config.yaml
n_layer: 9
d_model: 96
n_head: 2
n_kv_head: 2
head_dim: 64
d_mlp: 384
vocab_size: 8192
activation: "tanh_gelu"
norm: "layernorm"
norm_place: "pre"
norm_eps: 1e-06
positions: "learned"
qk_norm: false
attn_scale: 0.125
bias: "none"
tie_embeddings: true
parallel_block: true
init: "trunc"
init_std_qkv: 0.0679
init_std_o: 0.0588
init_std_up: 0.0679
init_std_down: 0.0
optimizer: "soap_variant"
lr: 0.00541
beta1: 0.95
beta2: 0.95
weight_decay: 0.053
lr_head: 0.0096
grad_clip: 2.0
warmup_steps: 200
schedule: "wsd"
decay_fraction: 0.554
decay_shape: "linear"
final_lr_fraction: 0.0
batch_tokens: 32768
seq_len: 128
doc_mask: true
train_tokens: 142000000
steps: 4334
dataset: "wikipedia_en"
Each number is 128 + 24 x the weight over its row's rms, rounded and kept within 0 to 255. Layers, rows and columns count from 0. Numbers have three digits each. The size before them is the row's rms in percent of the matrix's.

# layer 4 attention output, 96x128, rms 0.139, rows 0-95, columns 64-127
098:183135111160114091125092150097128118124111171144119151137142117074087097093194127138136166125109101154102104116131136111091101173159122142122087184144125156130116112138152160119115153075155129
114:092120152135140140137124093107125149171124138120067107073144093114110140097089109103148096137158121112136140056145159100165110144128191166097120126108178090114110111156149072088143109112120103
099:084115093134129140153101115150124105073134127105134096148146176173098143149107151089130131127082148124153191150121106095131079143116092092144135144133114185146124113141068134196112140169138123
094:137130141118072128111154108145139169099163105127105139140059100089090169113155128098114101162118132122145121156134171139105122118130181144104136117147155134115121189188140088130136121149122112
080:127144162144142145075107117082085095157156119125168153126151157145150137163134135096130117135112106117173122110147103141144119126121102155078157095124139095117045121103099137087121166158170190
107:091088154120130139098091107125110130129108103123121176147109107117130118138095086130095136099148108089094100144112122105149108128110152131138095118116161112102097134125124094095155116077090167
077:150137099126096171084118166139120126128125116154119118104119104073130154149127051116096121159128104171138117127145117153132131085127134168115174094077114058161082124103124056104150153151142146
105:160114124138102104146133133108137124104166150113142101120102086101145132128123115156119143137164150126110103159187152117131129125139090184110128147119108134118146133141157106180108135157122128
106:101112126135100123132175088089115171173182143119089113121100065099103142135144161120149130100114173154156146103077111146126153145103142132127110139165156118121186122085120151123118150138131143
111:096162112141162126137128142157132130128132162141138168140174176130116119119106094119132091098128083108175073159127148130102140162120121086171145112149139145206138156151134118154139127126168111
083:110109100137187153103110128165114078104133102116116092134154153145122131138121116109109169171104082064121135140132085113171144078154122110125139093079160091119130133105093077135117108150154083
085:106147095145138122106154139184140185169132151095088098099149105080116129100115161104118135093144144121137171139133123114151059113119136151141150128131136138097157084110084092086112136136104100
101:147098136092157157113141063122126069088144103121178171160113108148142124129145107152116122120136115118091134130119134112104151136145096121104075131119110135094088129098162183128117125114111150
105:110087156073103141172153111093138174143147138158125125153145103082105131132117104137126129101083105141141109140098166127145150165138173101132131127171138173110178134179127107101114155101121141
107:147139113115136102080101158173106143113122129110135141170111155122142142088134143151138131110178158144160155169112162134157092134148112148153072135153088148124155161118169134098072105113112101
114:126137117120095176143135145138110094092150094125139150140056128092101111110120085080141139133078096104113165179083151167106128165172120116088115137170148185089137157147137106134118099132125145
116:095116140074155113112132146178105116136152124128116172127145136127147147089134195116139159114127175122187179103122089100135110169130108103157100116149113147119131161100093142085127156132129092
097:114121123190083122123112151146122150167094127121124063117106152115159126106105108107154121116145095127167128160119113159139125121125135143115135141094096139149166120111119091169104115102130117
082:149161124115113089090139157119173135113137076139100125118142136111092155137174130117127157105093153127116158146114159111115111102109173158123086159151153154052159093133116096086093137112133134
112:127150099151144127140139117133134117118140156137108117151131144110145135153072120122120132125139121126149155163110183126149132154112156150148149096147140117089137161176172118113111107107131140
104:131080131121117128109140128100163141154133146115141139115155083151103112161154123094103106111148114141154077122134099091107153160091144137083136117071131136137122111054110104127135139106164131
102:153097112123070124159057145112130117129126123155117124115158111181100107128140134097143107173115100146161131125137117097110112108113087124140148182118102137154112144111112092171106132164131129
089:147132119151106155117135114112126123096082164122116101146130137132138149104137108138159145169165110150140178114131198124133107149093093184093122155102105060136095119137121126131119124099082119
106:142131134104179116096129142130170089099137111150191131138081174129157141181112097143129130105144175123134151129148118136128159107097156091145128103147094172154148125141161150182134104119160108
083:151113124086148183135133128139142114122129123146101067137142112132156155107100126196086165109109151158081124136150132155148143065078168116135164101106107104148168111123129116134134145141121129
102:097115114123140134122130090095131091120183069149111135144142116125124132153157100126154135162054160148133156131120071137130144125167153110125142142147119115167100119055104125090139108111152164
097:123136138129104139113066080119137113142131128106121124118147159136175087145129101132105120131106076180160125137155148129143121110095121125134135148121106103144133138134170136122144124140113159
106:128104112130112155158079145142111104070104115054107125140143113167090149117132088126139145157134116169102124114086131117132079104114137104157091166101099127165139139097104169107119148149066095
106:170127076115123153128148114103125087132144166149134106119140139137090142172157141136125120132091104129116156143122130175131149144099113123133124131118118086151126112136166115127125167127165157
107:168123090093046104152076143104145133138139165146116138111085090075107097071177112132138142135107122142083158147140115090134133129133101105102121172118121103147135125120128094190119104098113131
117:090145125127105169167108144093074133146136136167121154109162139082164145082156137158116141113110129134168115127131096114111120176117096168075140139177145135106114125111117159140144122095171189
103:082116126092106168110106092088103115158108123164137114144155123097130196115117116131137095103077111103175160120109127142153109169107145154127066120148089146114073150133138103074122183129154178
099:121154096155155144109113077105105065099129111123146128162112156101142127165132134195104155116092141150091157164145141142099126118105134145119187113159097092124142119154148143077104150124097169
100:113136107188121115125097129175167103123187224109094140121110132114140102164103103132155127084172119141111137138117135130128095167126131149114124121147175098138129140129151151184142114121119120
115:149095181101103115178112142120142131097146112165136108144157102139106127119171150102132133143085161158114128149178113138130157104135092086136138131159145082172115115181080112119120189166113138
100:199157084171148145072136117135154105137150150122137108139108133125093116149121113078109118145155137116096126122118140130146121113130111132188111151106127101128117125086171131135147112153143124
102:142142098089141174131171122165127115145155145110128149090144114088108135090150089125173106145153101136141123099112179134131096137128186131117124122118140082142096121091180135083146113116123086
093:089142120107142141116147153128105154134102103098117110162151119089104141162111117120104121118092072155093114130141142135137163112148115083162154108091137143115168099102078151066092178175081095
093:128168152131105127091112156160098147119161086088116158159096123118119125110150120105145124154160129093135093150100144111112062088155157138111190096174171139079153197139133110116116085144134089
091:096070170138155131155128149151133107152090134188149118104132121134141155106041143121147137115163144127143140127177075140095150183107123101138109138127112154164134118149137117161102141125124127
095:115154134125162087084132136096135101129125136147108136112134150105172134167132140179123216135081154143103143136151102104165113158115119106146113161118120139132148130141098125104130140092137085
105:150127136095149135074163178122165131107104169124142170166115130125103180129158072152141134143185182107087144119148135093126113127099127175123106125165146138164164110138099161109095145151099067
097:123162107161155131100157158171127121123131130118107165120146126068102097082132150115132168103113077180086109103118120106091119171162145125157073126100161128118120114086119147102127148121147128
084:158108152136097154168118101098093077117113137143167141130086110138125140124149086170138090103117112106106105130152131151069172164128131103089137122102102141087129119134196173155156155099117187
095:098134167112144159167171170138145161159064110140128089080124164085185156131124114122115121123132133117141136114189126135121121146111164104097190092117138147124167098127067077082137150132133090
112:117145138141150115133138116074171101107123120131103093106135180151111108174151140130106146111101149132133130101150139162137164125094165141127093134102143155102101113136154122151207136101119166
114:084078177121118114157106144086139111137153145147115098104123120112188141116106101141138200133127169149176132115127103159181174129093126171107124147122090105147146121125067114113114155099145138
100:149150079132136149091133138111126109098125120115129084152070173125138153174131112094141125166171163101143182105139129138168126125126103169129119089119114117126099151127143129152143115155143117
097:108126151112130155090173156109146135183121111178108129099168104119126167140130071119112132112111140135174114175116127142129180117086186145149148144164134132147164135092113092071115145098122149
094:082098156116128147158104133168098076092140145150125125115140119152141116074120154117127150120078109168141136124136107141118123152109129078122113118126092113148144120130135124111130179092129120
098:186124112140115100126126170113121095089132118145116142132153102189090132071182159121146149144135151118105100152128117119102131069103106158157139169119148095104170140132151136142080130164108163
095:180146084183154143133143091110101116134154115122113109135117130174152090136108168115125129118176131135141154121123133146111104110131086132113211133165122150077109127092156133128097141142114178
091:091112086130126191188127082129127142104178178126077112143106121120136145108102123115133089130107086080115129143162143116137107157108124163134130085134198105142103148144118091170152144173103163
112:102129153190161153124150111141155113105114141133099113116117160104090128134105102078138126156126096141110138121145127144093145162141158141095128125119171124195092146208100082132127094125147081
100:114119123141134140135140118104166073128123141104138118133119118135138133126086108157141144134167138119083138099166127131175162143148124173097076143038133121146091096111103162118111081084108120
086:150126135109122079082127175173146104162127113173150149129100136095135130117173187123143147111115162121109187151096081190104139087132162112144136122136114110115109162123143088106108141135149119
087:114128119090145168142166144153112176129128105120119079144139154079125143133095137123125127151156083133129160116163163144159157107162139159123165113136122147093117115145130125109097124146116063
098:117137078137135120144078116172148130106143139133094121102151104083092105106100079128136134096133114124109152115151158059099122152121170096191135144140149094141133125132175074088124125106119128
102:147087108114127114126124151141157168096150138094102110181127117129072138101160126115132128056157174070113175114094111105126106111076132146124119098142151153094134131147094132152095144131136119
095:102126133153119106126118156094156123132103131143117132146151142090129151111094111117124149104118120158114135136091173134145194127061191144155131128099164063146175147193132154075083144138137141
103:126136118125151144135162153122108131119132087114164119142176114126115174106148125127135136125103098097131085155150099142116150134138057127126120131112138155116125095085081169113101164170132153
115:118146100160142134092151084112086182144100139112108159135133119104135164135116113178074137097178130096098112171132096103181126134089071186118104092116104095112122129123128122122121143116126156
075:141132122078101104111115140106176121101173142132176161151096131131084102135143112090126123168101143134128117105160104090127172135178097128112107165134105172153133131114103112155137113127100069
098:109169130162182120148115142102100055115104133161123163103178152146084135135145138111144162139111133080148114127164126104094153173094088121182148166176158133104130121145115146100115145137140152
103:125125081142095086089053081111099147179088114108120110141114118107102165189115135148086099104091117154110174170105067140099101128141124095103117163134115126180116140135094130119092115159152130
117:084118153085128077129091098155123104109121138132115139127187115175145113115126158125132163115102113133183112171146147074130109144074120089160103156124104121126162138118126121148118142091110108
097:118119156154149153121114112117116076097125102138141144150145145150119131121077087112136128153115052155078119139115088152115180124173140121099085106072144111144089144148123162141134091121156149
110:111136145141140108138111100086154144158101165124090119099144161132133104103144123155138171171146111102104107120137185086179111145127137125133144169100138105126134094112080105138147064080082067
091:097081160148165101140082118129096110140136094122130141128105143140193108103102136132179137164139129142125122113160112134111111115177111090123181124118142128128166124101104162139102071113132124
092:125109154174166128106134102148119132146129136097173137149131144140160124136097100152118081102202107152141042114152156169126148121158141114146154089114110113167122136104171197115127122121130144
106:171117177138127102123107107155145138158094160115091167136098133121143095126136150128096145103161161170136097133119189156134119082086176140178148125146144108121122150140121112103140132108116109
102:100139168163155086094093127086160138156143106111127133145131139187132140163107103156167089102128167113134154124101113155096105130090167077115159119167114178136158156165133116135115122131119112
083:134134142196173104094124118078083108152109103154097125141135153114100134146161160119145119125088126130089143120154069147122187149164113167119098122114156159126079089148132162132120150157126178
085:146145077146146122084137143191140106120126144114137134113119158119117109104130131112123166156134098109120109120124144117152102083151152077185186146105079153123159094061121110137124093120147050
103:137118123135156123143120179121101045116109055159115108089141114096097154129139142156135213158110147132083147109139117131116172100156137129144140161089110123079129087119108154094075147130119107
096:168125162188146124139099120119081139153054121156112099121162155123079163114083108148125131113172143138126143151118125147156147127116113133150087160145078114153101108198154099144087146101122145
112:122124156125102126140150114115154141122146152163093139124101130152106140142101132077134112180149134108169171121121183123127119171104157125131127118170137101094128162149131105116129123122096098
092:133169096130087181102159172124107113133115111162133120110113174087107157158149106090084123113080101131173141166064138136117146104090154115156166170143139153114154138107108108126139135146162155
119:180140142154142134123167115124138067072163103112143136124129106176101110166131097116154130147156126160130107124132116161078101111134151116101138119143092117130084122132180127130162169098121161
112:107130142153141089136165117145161123133178116091079139144100133146111088162092163067152154107085131156145110082093130177131127110100193108126158102152181157103167135129144153118129153154147133
090:128101079122132136166115142158167097121144158164134095119135147056149108145113125132095169118075153154098167140164117133096146149120135081146172122127130133095166094100136175119135145124136175
109:088140119106100144093138156113122141190079140133087125092161127143121146120111105079135107154135095115183136099128143103151139106115134181141137172125145114100150133077104095106132108139083100
104:148120090140102133164155104104119113143071108096142144132122125088111141140127092129141108143106090156102157127149164144075157153102142130133138168119136149111127085104156205096115128166093205
111:138129137136120151130135121123145090136152129154079154103123070145116120103136117124120119166126106145087110115137108157082128116126171157090135108086145079138092137098159072111167122106126137
102:119145117137132134152185104161143134163144176165103148119174104121116149158133125121145110144150126125136124165148130112108127176130093136146147114168149082155121138150108125134117164164112088
101:134129152143180108113122123160179119104132168152136150127132132139134116125128122163105166071172151090105088133165109101093115170110137117127094106140154159122108122133109115185160128098146092
101:190177130156172148082151139133120124143111137128107110143136190145076138134141143119131137109179142112154097098140130155141171059122138149190115157128151123141115120111138148126166148135109109
089:129127158135126127105101088121064111157118123111126142155137112184148135110100139125126081153153104130154135133079140149096116127151103124069165115132094119156149163145126132112085096133162102
097:099096161084110126181106138091115130135093120142096104143170094117094151109150135124135144165070088129096130089146124125124127132125116115124100160125144149118107096155090150159120163155105118
095:141153113163084119127084126123078125141124151124124128137088163103106092146172140155124128160091124153115098145118142118171126126196105106156123169120151121157117122119116108178139112159083106
107:133147119135139104127131161111141103149118166164138127107104106112136106126143157156138181154143129080101076128151162116142135138139153113119160110106158114137150120103115080152113109121151051
092:159150158158098163153141116123099170159084138117121080086133160085117152116093115129132108094122104203142142119120160155134118152157167090101095163132128114145140120174135150149147158123157112
106:118145168142134142116119143120128121052147136057147106173123208119124121114168143106121155099078120188136097095132146159167139117117139136130075140093134126141136104135085199116166159112142140
093:157120126116117172158118111165071086105120086095142178159073165125140118111123147113135126149114099125100132153108115140094113147173115091100140104089132130087122193123135159135102092128142123
092:121114127206112113137074136115101115137110107096111129126108141156110117168113110123159117127120129156123093113109096129137124084148129102134111136070145121164126118109098135180122121123132117
087:144161101177123070071168093171118094129133127119136135134120181103136121157141190162114210140132123155163170145107121168137127138157126146083108153115097105134081128149105144153154141131157125